Part of a small language model's weights: MLP 192 GeGLU, a variant of Muon for these matrices.
Each number is 128 + 32 x the weight over the matrix's rms, rounded and kept within 0 to 255. Layers, rows and columns count from 0. Numbers have three digits each.

# up: layer 4 MLP up, 192x128, rms 0.0815, rows 141-175, columns 0-127
# down: layer 4 MLP down (transposed), 192x128, rms 0.0604, rows 141-175, columns 0-127
# gate: layer 4 MLP gate, 192x128, rms 0.0776, rows 142-176, columns 0-127
up141:093149100088093124119147154096091091131111117144074130152112123164113090087120113128103134069109098131158147098127116086070110138142115077118135126131145112103163094160147144098109104125122156118135147136099146175107109121081157156076203107097155114098147061110114163093144067154084060092123151150135117077107148178156129091094051142154113156092143086144144134131124160133143146138113
down141:124156104108107074116219148111107215115121104087143163113128091111090158132151114114146131148116111123211116112092155135071132149146135126104135141156107088114183104101163104081083129127120133132169136124167099155072150162114120191162139041116124126108102113117137109125190120116133107163099108092151114077113133132125137107161146093144098098125093125177161037069095128181103180161131
gate142:143157153142084100110148149149097144161218155107145162072090160152154142099131159119067090133192143135099137124110120134147086157188119079096112152165171145136148134140187121086084140132093087108124110145111125079126127108154106128172180066180139195180118149170101154157200128150114063069091108124154163091087132141094120112115143129105150072092163108132141181105092120129103145190177
up142:087140154149150111131099115100083088125177126088140133108103122042075097096125141123107106135152124087146104114156132139150153140145141145086197089158066113139129123153130130106122109075092087091153122158134062122134125143134130159128104151124165162141205166155165134124092091095145137131196138123115127123149107131182101132088074109080154122094074163080184196113199172089105084126066
down142:153085123109149153146158131132190113080056135156110107249172170113134152144146178089200169144109106153126128121140130134107127054095119109140106158102098113089126126056110160118183084122160154152124097091197148200128154147114143121101098149149134124107158102125134157075097139162120160159112146142148056151159140102093162095143082150188110117170172132099139122133122086162155185082098
gate143:174117112064153115117180101154161117071073172137033150121162143148093109156129134096159131097185107162125117178065076105170147091136085114164119166155146089136119118094130113151102140136042121139185098131123125145112119135104162068126131096150154118121047181160134109068137214104125139142160155085162153133151128138119121139115090096068114102123153084099113125157153115158050165062115
up143:109165136143099091133159124137096183125115158157150091091170189145105142136159105156155133121142126194144186110127152091141169095159116162119162171145101106098168111149129130073163091106108062137134110139070160100138159124110124091095121161117153158103069087139135081107126088100157114151113105136156126114091123126111108101091123160105150172146056059095112112140114113121187100125114
down143:169132063120127109087152090151118124117167159104066139124146111141086188123165142146213129121189090163120099168090159105161123085091085087100062142142108131088130154144149107115115131113115183158161161092092110139131085130123165095148147077091136142156084146145131158138110175023127199185119172124137153095157137089156097183129114093142146089151117124124157089114119137109071170105091
gate144:077120130109136134118172152089120102085090127122117086120142110134135090086094180119101158103130083116128167123132112108109114139104178154072150123146151125165139118108115128124109172087169196170111146115146160126115101172186191088134131104120120109170156124101087162096101117148161150083144129107124122131119124125109159068102125157103157111134122150121135112146149124149134141113132
up144:149110131161061176107149112130144164123151063103113097146088102149151106106072147122173082159084173126127018116149124094124080094139060119133141102101135118111142134142108127120103131078155150153108114094083069121158143073037139145162108093144164164131129137136097178104151095098077179063141135123171087094135160105157156107113167100155127173150122068073130192120106089160139133124168
down144:101142107113140107144081084165131119179121198145112156129169140101115145183173091115096156097141103132096227148100148138160169091153131147153115155126142159169110148182178120099214079185118097097115124161141141174162118145165101154106126172092118106098111144141165090120152171150178071184093125146115176143134065174108062122142085145098166124100134162148094144130132183116110103144102
gate145:173153172106137136064102108193117140126188087092169083141069164120128127156159157139123115070058126071176122162084103065114079109115092131146061117130135142186088150128114096116163121132138116100125160053125155079077108111153131183128099036121122146113130140113130105103105147168150112188079084120123138129090158093124180136137110096120189124131069181151140156098168096136162135169106
up145:086107149133087072110123113077158105122122167059114138147130135114140119114139202171165111140141160075128143093115196110087148160112188089130171114165075116148150171109116065088127133111127116135162154142131116075155171121116170179101208141100204126143119129161099060141141061095122123127157091122153122107089105171109098097170120119114093206118083155087112170202089107145120123090171
down145:115107114128168110154130144095142149101129108119137112134104145142135095103113081093110129158119158134083201163104084130166139127050109135040146136087152106114141140135099127123165119124113133117079131132147151144080125145138099129108068128175104093101137079072135158145101122129087168119106151137105091163137171077158200157109134148139142083189161129114134118152193148160072160127099
gate146:114116101135151155128110112109143151116131138108091111092127140074136134148155127100140154122084083104137173155100167153110104141091115103066144082151081130117104095148108187112184136114117206120140164186145138151149122072039122140132113120138113124124129095154131209135088147161098136038131149098090141158174092089138124082090126170111136202111100145108141091117154106117118166120119
up146:172104163149149093113146101137123091126114163125172095112167145099131125135118151135066145155132059141126145126141154119070102101137106124111110125105154093115099131171125145146148146140159167130085106138141121163096102139100126124163096100201175155154170129176041147133086166157148086113117132132068210173150150197148136125165118127110154140096128164075111073106117092200119102101127
down146:084144097114136102122121158109089125140110061121157145189116173181114139122087099101131128131178180128098141129153153117144169140151113122156173174123132154121190112083130112107116123115137126138152117157135085132164155137200112104133138135074161097116101149087147092109191138122100156164117105151199075077052141128101107143126117096175112104137183150115153149148171136110163127146118
gate147:112100153169069150091151117142153063146148163155063151164136101095108130092102142116090160174155132116125118156122101120131163115143112117124207130134102100092095112105121088097108125085144114166142143119142118101091175126157138086160121137152114121088102132129097150133090151123135168115117153134145137120198148112104121110104167142115137133106188079105139114112123132164113131161152
up147:195191103137116125107135149189190133115135175124136173137111129135139150133118145152086136145123128118135106034090063119131153118117139104067124114068069188150178118125173104146146092149122077146111115159152147123064158140144130146076105186127130141167099146120147099116165104156077139108109133112119125089165144117131106118072093166137097136131095153088160150094109156153121143118139
down147:119085103129135111118120229136154120129136103159162102104124081133136088150136088093095135096063151160164127168120177097137133145093130167172105120138112116127086107129128106099151067155155165052052112097151110119109166121122165169134139097100129134119150148156093137155127139169196124130109087132162073205141164140100172156129166130137164143167101136193139140174134070111133090120149
gate148:086118094142151123163119140148093120192121135116167158121196124111113114140123168086060134108163165101119108105139122149130177140160164111110169058096144156149125093139131090087093102115113087144141102108139155168151100101119173114102110146184151167101109108180142139108148145123080115095153115167169156095125087137117128147076099088151098093102160158116119097180121134183149148185099
up148:124081203093183106110130143110076152179189079146138088090168114145138092112117128172059123117128083109152191148116132100116149157082138137127147079127146140155144083152145110145126111147170192154142113094125105127124089098099097109177169146121181138119069105141110116134132134146113130113102148089147096144124169177146136064172150101141114102094106126142125187055080164129102082150151
down148:176111076160059158131146122193193089093127147145093157140114144106105179093120097156185156133123139132137123082136178148092098081146155125148134198122123132089119200108102113183164134111122110127116135148120154105134165124185138113101097143079107086142194138101145136106136130168150103159119152079121154157152073107110066145146128147154124159136132099102150106174156153103120167125100
gate149:111109117090117107099170079071130140142073130145091133116124125063131087119131111159133135141147131070119140164119112167135137074135098142113091088094116116201090114090142074084133127142187134106144135129104139157107113122074110112140152139102128093140139137173127129155121153138115150129134122133150151115110151105174148139156095131182053155126091135203146129091150117115162128141146
up149:118058147139146134140171133085104115145172104142132093135116101108079171149161114168155132135122129104137146147116112135166162101122162112152150133122110156157109111093105114086125115171099147118136132184114120116127117149150143116177141068137062130130065147115121101153129129096126168160142107104134117101115134069148168133109106118144103087096118117177179152127131147160125145118121
down149:124177115136127135195118180119212154121149163107205114130185127164128109166116158093106116089096132138115143123139148127101101220114155131141149176133098157113160142131161191144134147101102122139136099130154126152172113120167152149128125149126186125125127124122138115105117141156129122099127134153070090105104093138079119090107119164104162104098162127116168161139151120139133130124148
gate150:129161131121046105167176085085102149149154153124133153100176130131131131138076151137103159108155154116156119145178170133137093134186115134103105128055141156160099108139135125130108145177128175135135115136142116147134163118175138124105113099139135129154102119212131143156123153079102178084140126171153111070117150117160156088149117166118103141140119132123101097042089121154123204108139
up150:188072139184135122129080130122151082155178074105143119145129104098112157118129100189124091132200100137091096151081096221115177084133130112133135142134174128144167146110104130112104160125138142179160156116089142070194109177105152130125147142106149160137114129124124103123158089134131134165187111105100167113109194092123109180106092119138131172179160094086130136136175156097162121137115
down150:090159140099105123107164098147137168139087172108115154140159215142149117169051153117108173139081126095158159129144128017177094181174128153115103119121101185115089097134097120118109120101132137088098102126131114175089155150177077139146103119128110083094118151157126119165109184091079137087098141147098041152082124123138214137137137146141102100072124121133128109103139111165075157111090
gate151:114179112167141109169161149087081106133132225148104149138166127125102098137048138074097100113042088139154122094126114137109098129099127106141160125129135103087127132094064118127102140122199068166077129161129177136164106170120120102166156115138090128146144130114124138122089118175109109121146161127125164146133153092084073092157121200116175128165089150115187137173182161112143137125127
up151:095097181079134123123131116140142170140122108092118112135114153153064090097170186133124130110101056114094176125160144146093087169169122134154026117109119105127178170143142174089094155154160185087155083125102060087179117088102077178158120153115131091057161153108098094186088115141164161087125090156063125122128118133155108083180127130115121128140110122121104093123176140141112094104161
down151:110151069171144131108141155066120062140167208195156137154145117163212153154104067094147131136131175164164071085142108093169138067147122118124239125144164139174092132101116117173149115137110054132123186151134120179098152201120123109117152137101112158179122113134116132057138138122110074192115181097163122160134107118136095147110113147135148113117073126092150170116086204119138151119122
gate152:130198116203140101098143128140118122156114083157092104135106098169179107102085092153116114138141090102163108105101159120149100165177129138089181125144140135159124076059095145122123108094161128131157127157145123128131132087155147116080115155158168084141132134105186095078122085116145097160061180081112164136153089111072147085133127109123121140101152151091140125122099160179083120157128
up152:153138104136101090174123083161140125141116101137182104125145095123165174141154120096127138124162179099143115134094175138090166055206120155121090129117119167177163153117153127183150079105104105148124102094103152101150085109104066124144091135117120121139130137102111118120126139145106101142141106135075131103115088143118105139106135123090148166175159159130115095128166068090083123147161
down152:147127145149164114102127116138180154168156107115101116151141129140150086106059091194144107144148062129124157150138111142175120194152142078109203094170151105138122090104089160092154160176137168158188170146152096138097186121130163136143158155167174077140146107064120143164152109084117142072128184082171097143127138137117126135137126117122122119116119112113135151110067178138157150168121
gate153:114114156166155141137106098144101154150206085105166099155160000155077129110135120104171121149150068159184090113176136129140081096162098156165162155135116140107173129049094144190074162091146112138120196124102131153119148105153082107139163150193146088206124113169112147129180095127109121120059144118053156133150144201130142099134105109124078115189130147120163146159138162160155084159169
up153:099156178140116122159212130094121078127092184091144107091118138104198139127071043114104198182099126105140141101091123142204117173121165108129094055183214089163141135139088150051105160171139159098144151137094138094159137082051153163135100125124128033146176120134112139143105130137057114140105090103097077064128086151121145089133090120094164152082122142144121112136078127133070124126190
down153:143156081128087149094115096162151080092138124141109200166094084175153153154089196153101088093138187138138084154105189125128070148082079109137143108156147093126123056087116121082181054143105124106073139108106141127123133196094101187141093170126095156139117146103179115118169111117155173130157159152145116092095143103109086130088183108118143233155078119131202149123145108144112081165127
gate154:188162081075194139162129134114091134138136152163181088086157158130110095168094124146163064096096089099180141125132160121122123070139116199113144130132106169118101097150144112105133134067113186119155128182121107154161128137160127095146114125076087136112087184140138090116136130142066123127162102095163140127187095137107105157162079130112149096122164094095115120050145079134091101181078
up154:120056131092113126150106120184091058174167101092189092113136122193153195088142165157154148117131109127110089153126147172090144156154096160147177165126133163056195067165105140099134156130134185148124162167170113108154194150158097105115141167118134153124189132223132174039161091102136112115148129196139177061165115171105081119162095164185061149113116139117099137063087190093106077125139
down154:179100114132187128099156090116108144062137097175157082117126125135100140206100112145117109120120119146140105134214182109132077107091160175117120144123148165151101130142164082142087104094120113106187090110114146154149152101127081177117141073112099142073129199085089129161132186146123160116133122088191103179134131151173112127150103154092179097174134094118124089081091140148129114153118
gate155:138142122135066074170192098211156172114141134112111196180130089066053131156113134091187148106169154133099127114207144146104087131119152097121122153089208135130137143137136139168049119106099115102091111139199129128135141104136160157114189071120138116084147064156120099089129146101156089176116102155125146103164110147145080158199114217137113133150123168146099087135107128115089103098126
up155:182191100072142104167157123179145173076114113118143169129098139158110129094141158169125121187131087196106090127145178139112097132081132135141138124154114175153170153139131104141122114116118098076116128118147073171103145131147138121105137109047107035128127167087113123152172140144135113090170180122065216065127133098107111154179121090116152111070136175153104144149159148106140149116179
down155:081085076172126169105144142098146117114146151133107110126151120073151127191094117162112142064106121096148124149169149142122150110132127174184132113136163080126121201118193157137112160116089117168142134096149139118126160079165153102115096142164138207136126124164135111065091146133133133144064093143167155138171149106135108159130161160121091089132111104190119073101143148184130165192094
gate156:092110081143113149084127127175094132169079132107090120110137167106172113119129124186120187079164106081126138157134116120169132107176125171120081138099094023159090138105139109079087127082062042187167138084134073172160107155149165167123130166169170152126192158193121093077120088157099175118140105132130171149089093169095140130087122087186209214137124182146126127097133120139200127131093
up156:139152167133104142190174198079093127124028154062147117099186115114106093149065170162197161142103115199132130156116144065167149156116112117133097114136153163060171116123084197197128127170137208130148120063075141166080080152100125101167149173100122129126074140093153136126112177115104110155142059151164086121090170074147132161181165150187183115172147162139130045137186103186152117115146
down156:142093174137105186141062104116161134170098164103124083137196111077178126146148080219179181130114159212150152090147125115122139123081194139200080166109149116160175121114137119139180213174165129099135110055114115162128109207102155135143121142092130174147095056144137091066121198138122145140141164112097102127179132074088175141140195079168087142124162149180014053114058099162130170142122
gate157:090164109153119079118145133167129105093160144149096163122138200119149154124124138139140165104107099104139116151094135197137119175197165181070095171131098105127149182112156175140123134166165108127144105142137135193161167135152137097152080122143140120090150111109144154167066085135142128110133114111133171132117110095123108150148138147094106145122132098123110114107138140079194114157123
up157:099140142144094150160125093095159092102135137099114122154142084143124129104106119086120130113108104118136124151167121162145084157110122088045180183104143115138096105102112079124114165156153118118126111129182104128129088194140104099121170053151159150148100171158128117063142154168157140148130168155140163118080110074108157072131116099109113125139146127124090129121158065088064185165113
down157:130111109042126120094141113123118110097106074158140144120105115175139096123128112143097095129191194143085144044111106107125134108089069137148123091138150065103122106162120138110153113116092147150107194121087161092085146112133171175151088151139099145121144115100183149128181114100075139135136113123125114126160177171125108118101182171143151144147084138127157113135099145176121100074162
gate158:156147139096163139152115102086149139072138170097150151151151144122166115098127105091100134147106159168117103128115125148087128158112126164112163109154141087142102098130171156049111106133125178162145129123085088150144127063123177140146061129128150072108104158128098141165090153150092104139116076088095153118139117145154144169144042152066120096131085121093118110083114095201158143130127
up158:196125158149117134165148142130143124076139079145168154117130101147126141088118093102133104156105149103092127158128155145197097151101101067126144143175161101142141167057073127104150092111136087146132130083103118129162091189093149098120068154133169122129106158099108159126105058069145179114105118139017133127071164123124143167127098142101110140101182156129111175164190118108146172120081
down158:049119103141127125122106128159125158111075169111116131124113176105129152145138177147130158077136103112152130126155125083105134115169133127157102174085109175095110135192157124109079153143111138099150128113141140097129181057158094194098164075168054128078165108157130124111090148137102143159109118102207102096154131100179096088146126132147146103149080100144149106105098142163112072160133
gate159:119145188116091175176087138053149144104162138117159096165109195120103090092165133180134167170134110151118120167134075179134130123124106075175154110142123131115101165098098133159147125135212158117143057136132103106144077149081144129149150148131128125141072231148086102175151082115146137045131080163154066069110156087169144172099093162159069116151153090171138151112131136131147113117105
up159:163128119104092061121140100119121144131158173110151142100121104100141150159126054103105165150109148129229156150155181165100131088087119143069076143122160089106184088185069151136184169168062145118143146070087147125118120135119173134149103133149170078134139144117103078098098159106171073110136117118164117157125099080107154112144143125137135134120148109147138116107130168179127110036121
down159:117074162110125133135076147139104189104121160108192078138163174108050135131152119170141103120104144108094115129142093194112112165171137063143091123151102119147174126124123118114148063113132133159131065118140110031103145109080127137149138122147099155097139144132090128155176135057093138071064107165125067130169180139163100115140105125113144125131118141148101131095047099161168128130088
gate160:060172119130169111144165153092122131129101100103142101119124125138154138090084195117131145144155123090149114146093087120166161117132139110066103095111145122128115098151098174080100118146143151161174085142124103110107113126132192158073125112105165151128071111129103140118112151134127131109123177103131088097134069106148127134137075159125162135082170119111167169156109145116129150143121
up160:089159182137143096100117125107154124165163100129140126144124178152111110120108110073148137148196145096114147117093085164105146085165165033140098182154150144128126094087141096095058037111174184072127060160116135135145130153147147122160127181163135140139150165175101118119181085079159141155130125084127156149092143093137138167138150094107094131179069118093177132128148107124169103146079
down160:158085105123111130101156100114125113108129153124102159104157096121156135129159155191136108147089146159141151133136156097172073169134111249113129104128085112132110167125098147132120155158112096180152207140128142097129108146117122138155152127092140124152142121065153149049127158172117086124126121156112155114167131151133125079121075194112186101080168130196152117103111174113081144126147
gate161:141123183123131131111111073087108059124169139121079087140176137137148088089085162126117109097163099137123122146108163139133104108075102131190095094094140110177052103102107149119112150153118144089096102133157135113222100136120078132158133097119107161104080130130099092095108137132125096107144036144111097131068077163139158149147147087093126118052064100104197122081094144139187137174115
up161:124154160119147125166129139042073123132151140133099107144180112130148096111115113164094145028135067147107106082102162180138133108093135110111090106081130111098112174112072122076124099121149160108136116127199161176153129099104136119137124097189106181154136104116116164118088174130140092077100000100136075126109061193137170147140119176088139130139086100109153084091108142169143138155129
down161:148107115136165111129121186129131220132148136112161097182109106107118180149150102151074177147117142105141121127141110109098113171130120162050190190153076118063209152145136039117131154127105184151100088149096098203078136108105105134136088113087158087143069153127159182143180135163173081141130195122125144159170140104138115139131106150189122138152193150104158159153160116125101102144153
gate162:077159135184091107110117166145160118213133165203171095111127116139071135133150069185054085093146112120120145150106095080102169146101138128146143136124119141147153091131096152150117168131098111153162118155138082150165129037207145084122105149151121149098121165144161104133105110145084179143092123098077207135143179175090084104189148132073184067101120127213129117165093138199088136078155
up162:087111116098136179074171122100156159144109170199137144117111116148103165107152094132118118151134149193081150123139108199123121163097199191124062124148068164167125120141132108099153186105168139111031100115161052192136103121103146143201131067099126176114121162109136132134150087103145125096108093112087147143037128154169205145132149138113146146147098135102108090130135131107167122075126
down162:107142089147100087149119093151118159152096119174103177071157141134126138119104129130095182092113124067152149075099128064170128110119112087108122175158154116102098160146145121109113112113116112093210173110157111064141136148160136106112144133152117096131114136145154122126106126097101129180090132097189163109174200140041113051149124114063154065158115100160108136166095090159061124115184
gate163:108135168062077181100062098103115130180169122052111114135127119150126151132183124050171073078129121138102177085103117175176085096118133144148108124038132102139043136110088148145137122093090153126207076092087089082199125126054157086174067187142175143116137149093095153170155079179076171071145073055137110123102178116098089119198224154088113140177178114114112097155134140119169121112181
up163:143082156198209097111099096137141140192135051156176130130051170176186056148105146103139178142093178068048099152153139093090181102198132149095142097182118158175152154177148066080145150128109133102103139139151148140110176173108093160108123045170245100149108168197121173126116168056147150164044115150112212170106089122131148078121107126139042107125015158155118191179084100073154071190087
down163:122130088132077210120194147134143126171112163128115077159164091101174115126121140086110114173147162185058102088188078102153154112131196138083103133111084135138076164128169137126101123155045148080163094086151101070104094117083127135165168118120088090176104103125076056093154119130067145091135085110165129145133202124137135119127163115119146161123147065197051101131116139196092110039107
gate164:083110112112091161134161132196152161098090165165122116138139131116103146118138056156116143170163162074106131079117110137116152129101132084113126143136123125140134141073172131141090159156132149153091132140199109145134109153123158083155107135104151143172141127123062134150121157159072149131158131121127137166136129134156117066142082142141113135082125176158147107111088105128148137177173
up164:117109137103096130151095119142100103132129107128090073111105085160146119114115129126103092102111139123131184187134094110169154139198120103115160116107174083123148114194095152095143131111041102101131081166145153115147159140094161103090148148138125182078141155112136142102160123116117133090133123138154161117152050147143058093109169101083188120134060112117134138117087131132113106130105
down164:139133128150140116097171147131179147107128156117109148174169176109111161145117123144153166162124101134136069070154136115126094093087114134113075114138057138102129139111168113181071169125169150183158206134131081113125081106127107155179138123099133097135136078130071103174123104151116138153161104089122107168131137156139131098158077141195072119086136158060178174128098142128168148129190
gate165:149086122109062119074145130140140117141150156144087158118117107105124089112102119097119180093173119050026155138139113160112129156087155144056090134211091132148082089090112092091159134147154134153122133171122127115143152153103157134137100177117137181126062122138086132087143078111134095140131117164190138073076144136149114136128104081146111171122136177089133080168149067094073122160114
up165:132144163103122087086109121127147141095159127169086188150139066169122033126159142130158120120153103125151161132149084123144104154189108183144121114180114045182156125131134109133074130091173157140119174183131133135116133126156122122126134149117104098104128098062156134157132185144105132114084144100125115065153092116086146109129119072085165178209133114141096149101080135154131144083146
down165:137088096148105160115139133128132160157163168138175133139118146126187172145095162124140136157156149120144112124133177119111145086089139097150150154063178157088087190136201116194158108171130089109145107102133124146101142056087111145136138100107119174155117148160104139104130070131141099173116147161141169141188150145192092190115171212178075095132131157157096114123146103181163141150060
gate166:130051073090173131064114164087093094122192086096135138167147116153132076092080106057063107106133095098193137143152060120186105112141113112122112132146088125084150087085106154093152151134144119083147151168124130141088105116130081176111151123098149143117110175094134159109118170102149100154179135085102101136122103122160058171155128114137164126200157111110109089172129141171174114136167
up166:132100079125065158125146109167072092177113139118104138106165146143166169070170128117118216092170172083110086177139096093115139145163188120116113104163134111135136127065097116114137103173121158187118150132115096092159143097177098095100078121152163121090092168087085093171100121099083092121143125142124150089086154142127100116131144134154112161140088157120141141121102160098115152098104
down166:070112171114162101144131193122115153136122140130198116105067093085131106176132080134159131132108095146089180134112132187155142099126108155142102187101171129174104142169140118090119090088119100085150076080142118153086119115069131177080137108133120071172206113167154176114139120152157117137095112116130078170095144153107164118122133118159067084125142132146140159130149106173163112123141
gate167:181063127098124158150130119126138126080163078136150157136099087116188206114135095157149067147162102126127131071143078146111113062118165214089132094069154118146155059151124159154122134149129130117146069064129149142128096142133157128071147168155121135138130160197190128133108096129093182125172092142128179087126162137149132135141136176168102111132201147145148118115136088116090152184119
up167:095105114096143112141145108156150126132212120111151198124127173108132160129122141173101135079159109096136122119099147170151182125114204180159173108116126151126126100089139137133091188139112135115087164143124128156112147129136097174092152148180106169107126127127172133142137135107154124121092078159162165122121114099119100123122123147156145143132096114146179157122159106114100154144094
down167:125129101138104104121138115151159158152086151161096103113111150156115109161114178150119173128137116137114120139236125153122082086123102128158104118133148115127138108166132074105075136106112139126086128203115106169150150150109153146152092190108088144106178113117110134055131148144161162047161144151194140164158135107146137073162155135112140156127095147050100057067123137130172071159178
gate168:108123137110127103084123163073099116125128192142081174131139083120097051138108168114104101121094048064100129144134195105116156168112108155201126091101139106129156124076126126101122101173200148113128092125114079130129111108183168188173135099093106146089113148096170104115143080098166091121143107125124200090179131115136134188181143177109158130097117109083164129112147152203191152112151
up168:145102099102115072119143112066124093095123161123147152068152103144098100158165112104109144092149110172074200142095092161131156163096097061171122122128120110118115125159153138138073126162142076147134128112073140158140112149086097145154083168116146101167108111136096149109105100062157135112110108124152098138139091084140092076159208092085170120164123136136154097178124146168111106137189
down168:130094144124147161067150119157123141207134151123128125190115094098125072104108138154119103133095108127094089156170181102093157120129092155164135122139107152098166124106115100158127164155170154103112096132157077117128162092160133145155147147059122141127123129116116117135141149164137102124132126130167160117137096112118163132136080153201106165059119155072096168120155161102126109146025
gate169:117104160142148104118170153134130179145117081096143109098110134169101126096126161121135172156109120122144124160105129153118123089094122133209152127150179192107156154106093059176117150115137083137138136131153119187100122118082110141170169136120156083120154080147074081112134141132150121159138157191134128163131141144172134066137113128199092130073205109129130147162056097103107099168065
up169:129189139162123121118150169102111163136118045086176113106153134135170095184055087139158153161086119156165082116106138121152093082082099124154129108066092158122073143139101104171189129134166117180155140133111092154164106211119203175119128131099193124115155082133127133127127147155129117135163146155163139147106157045130079109172085110151100207137183091107144148144138117145118079154099
down169:110055121131119142140164093123141089141115161133115125091107170091075180108153063087129106095128141104137071114127127158083067151053169155156143115128034086127119092089105142091114109115152156095130108156194102109124124094175096104088105115086116153070143168137127165141093158174107150109103142106137144131103094170088133110123073228122136089170069116149120108096154126111134174143147
gate170:138205098128173172097148115133146088125150142120124111091124082068103077156124153100114109139164170147155150118062141157094098108142115132125117136108099159139071122088127169129067101138150125077068117230125115150125147085139172137062083094127099115156105159166138151160144151131046126105110132142113143110154092100152107131133086145131110160100079127150178110098117120127120160173076
up170:116190161179131126102127127180082169154119151182107080119181071102074124121159075130135144129155171140148084132186110101118159116115105128106165140110105142189143155169076163118117111155156161178123153137176096188112095122081105110123116112126133119156058150067111142160089151107152129121110139145132158127033090093119152101093157148114113176091152132169135148162147135167155114117127
down170:082052133117106106138093135112115108119134106151143186166103169157154170104104141134134138127075081094147096142118148114139156144110179144124128116113184161105181087140166070134197125111155130140151127031112187109148156180162088105126138100120148138059141118122139128092170131139147102146169161112135136105153148163118122067157092088112166064154124138112065129127118115104117114116168
gate171:113104123161130126136188163125067137075178161087131099063155083114092117104132122120169095121138135149160098126222154114141106132116096131162118138108131164178104063138095135105181097157162111194070111145166135106133062101075139124134100120090156162185116086132195135109113151116082078143081124136217120124089137122070135132075149157086134165139133128091109173102075181164168157117132
up171:124088122135150109072135158123146150078142159157126114067138092110162153088142132053116158106144085198156110138174184104143140171060080153136091136097110081152077123158083133176127122150164098123134111112152142156038120152118154116131135083094097108118214094155095120143108125167113185143143092137171141156084097074117150094164191106167144133145151159179146127126172083147113134029175
down171:102118095122106185148134144116067198121134107139129122123124096136095122105080142154134087127101170126122152105142106169132115067192139112104156141201150175097195115099098146077096063135085162137116153111141111120199141117143142093179146166109154121137114117128174174113187142156109030125159158094170121119103144114126102150099105100145130145126150124092151190053073159114127111196132
gate172:112152145163128134172120079130154158117121120174204198153115127137162144129125077137137147142135157148090135157181089094133154155137129115182149161150101163153157129190098141124114119096129134123079160175114151132116171091164177140169089079112108146165124138165061140140126143131131137094140128080081063099111141102153147089123098135156142099096060134091143157120126190097089164127146
up172:129145174148152152143108168137119110102125112176160134146110056118069130189152120104140188165115116115159129191159083090132129129118114081081125143177102131140134101058091203108126149130147126160138167135138101121048087178140144114113104173084123105143181110172084136129096133131143154144166152146135130144143134104110149147124120149103103099104088126159142149126155141212123158083144
down172:149116098171153098106112152169085129136069145128062095113126102104094090126116172146104079086111096133149173049106175142155127126172209192130090129054141138115110148142214077107116107161127121130135114098093150150143097153124078079104122112153115108140110091117182084143142096112080102133098121134179168125120136135114088141177134141111097135128145134176119163128151123131130135130145
gate173:143089141141100187083056099100125109138179103110153131114114125130181134154155162095136133155098108144126184089092139143144096088134035084172138212111161088156132134091163050068154205062169078125138129103154104126134134183116122191143138065045143126172116124138078097194105194125053105098114170126136097110060076083097127169131099147168161109123153160133112148188178139109100138129059
up173:072117161196100111202136092189160113050130090123147113126187133122101133107168158104199122053127123130156111110127116145140121127190079088127110112116125125156058114176121191113165231118161156068105141062179130115108172194180175139163148109107079136128125105147119128143144121167112140135107193147102186160117095077054145162117142204133170105198161101140181207150163145093155154108135
down173:104181134129155066121142106157138099168089198155137114123165140058147093159097092118125085122096149113069092122168095160097148111109149156137150123119150175108146153114183109176103067201125116132137063122168108131115091114079093130120174162197114178184176152197102116084136097130212083066144124075153146134144198174158152151100144156093090056127143111127072148117118137123127089142194
gate174:133120133145085109102129099114180125156140109084182076051077177161144099158098117132130121113126123085061188173122115122135169160153126117123070065140151140101124138148121090178109128127112189122126122131157132147179122159082118120174134148115104209174150098101093121082151197120122100158128166098113098085136114142122132153099177077186068125157158178089161112131112140175151078150089
up174:104165092125074117136136132137088109122150118171139051083096118159128129043152088165081149083125089093127162109056169136116111120145139143161115097186151143136175165095116126143116176120168128130134128137165178150130132113096187136142185173107159095143134135143174150106160149158132130061125162128176138157111139115164118164096127136140134134162147161146051123142076113143125144127101
down174:124115106161200124126090117163125136148066162166126195146144187097112203149037178122117113173145143184173131114158109093118138089182144170140157166077104117114118131173120118103123142140136092119116167111110125137058172109191101162089140099200082083077121079171090168094123124140111121141130132140122194157139126118123122112135078133127158119120073124111128109108122138092141127156135
gate175:123129152148126148104168090129112094094137185051193163167147166136081134134091153082123153194128100142127172132098105142154146131126146119140176176104097140124124118118090187093155193124103116098132110143141174113163198084063192080111174158135105077116118141139111138161165154089158083107143123106157149146211134111119099135160156123095096131110094157109092123081081097180154184099136
up175:130131121148181090139158150155085064132136139112121132180132074089148123102107166126155088119136109109130079110169116155137151128166160123087139131072110151127134142137139102080153126130171132184054084173069094128120090121113089187145086149112157107133186057135187110168126105148150190133140135129117129130120103124111138049113130143145120132132195168107122125116076119161121149146133
down175:102175137143139121124141162109145170121154136143068117115171135076131091089186114121180142138110144051035116113146108081162116121155157101096087083157143120108160156080103127169135064129095133121087111125151090063116076149176100133143148079148150114111168087148166127132119148185173148124109135133092130092076113122144139141097112116164122105184171090156119145169126155051150126055112
gate176:082108075064107097143126137039201148181071130098103132083158099109158120213131103144116051099130139152112135153129154080026168044119091178132112024084092150126145146055172119148174181052131136117175121143154138187100148085185088092124067139192152151142106135124141168078156138131129140127091164139112181156089139154118160120170157108151080163165108129122099170196121088095113127141072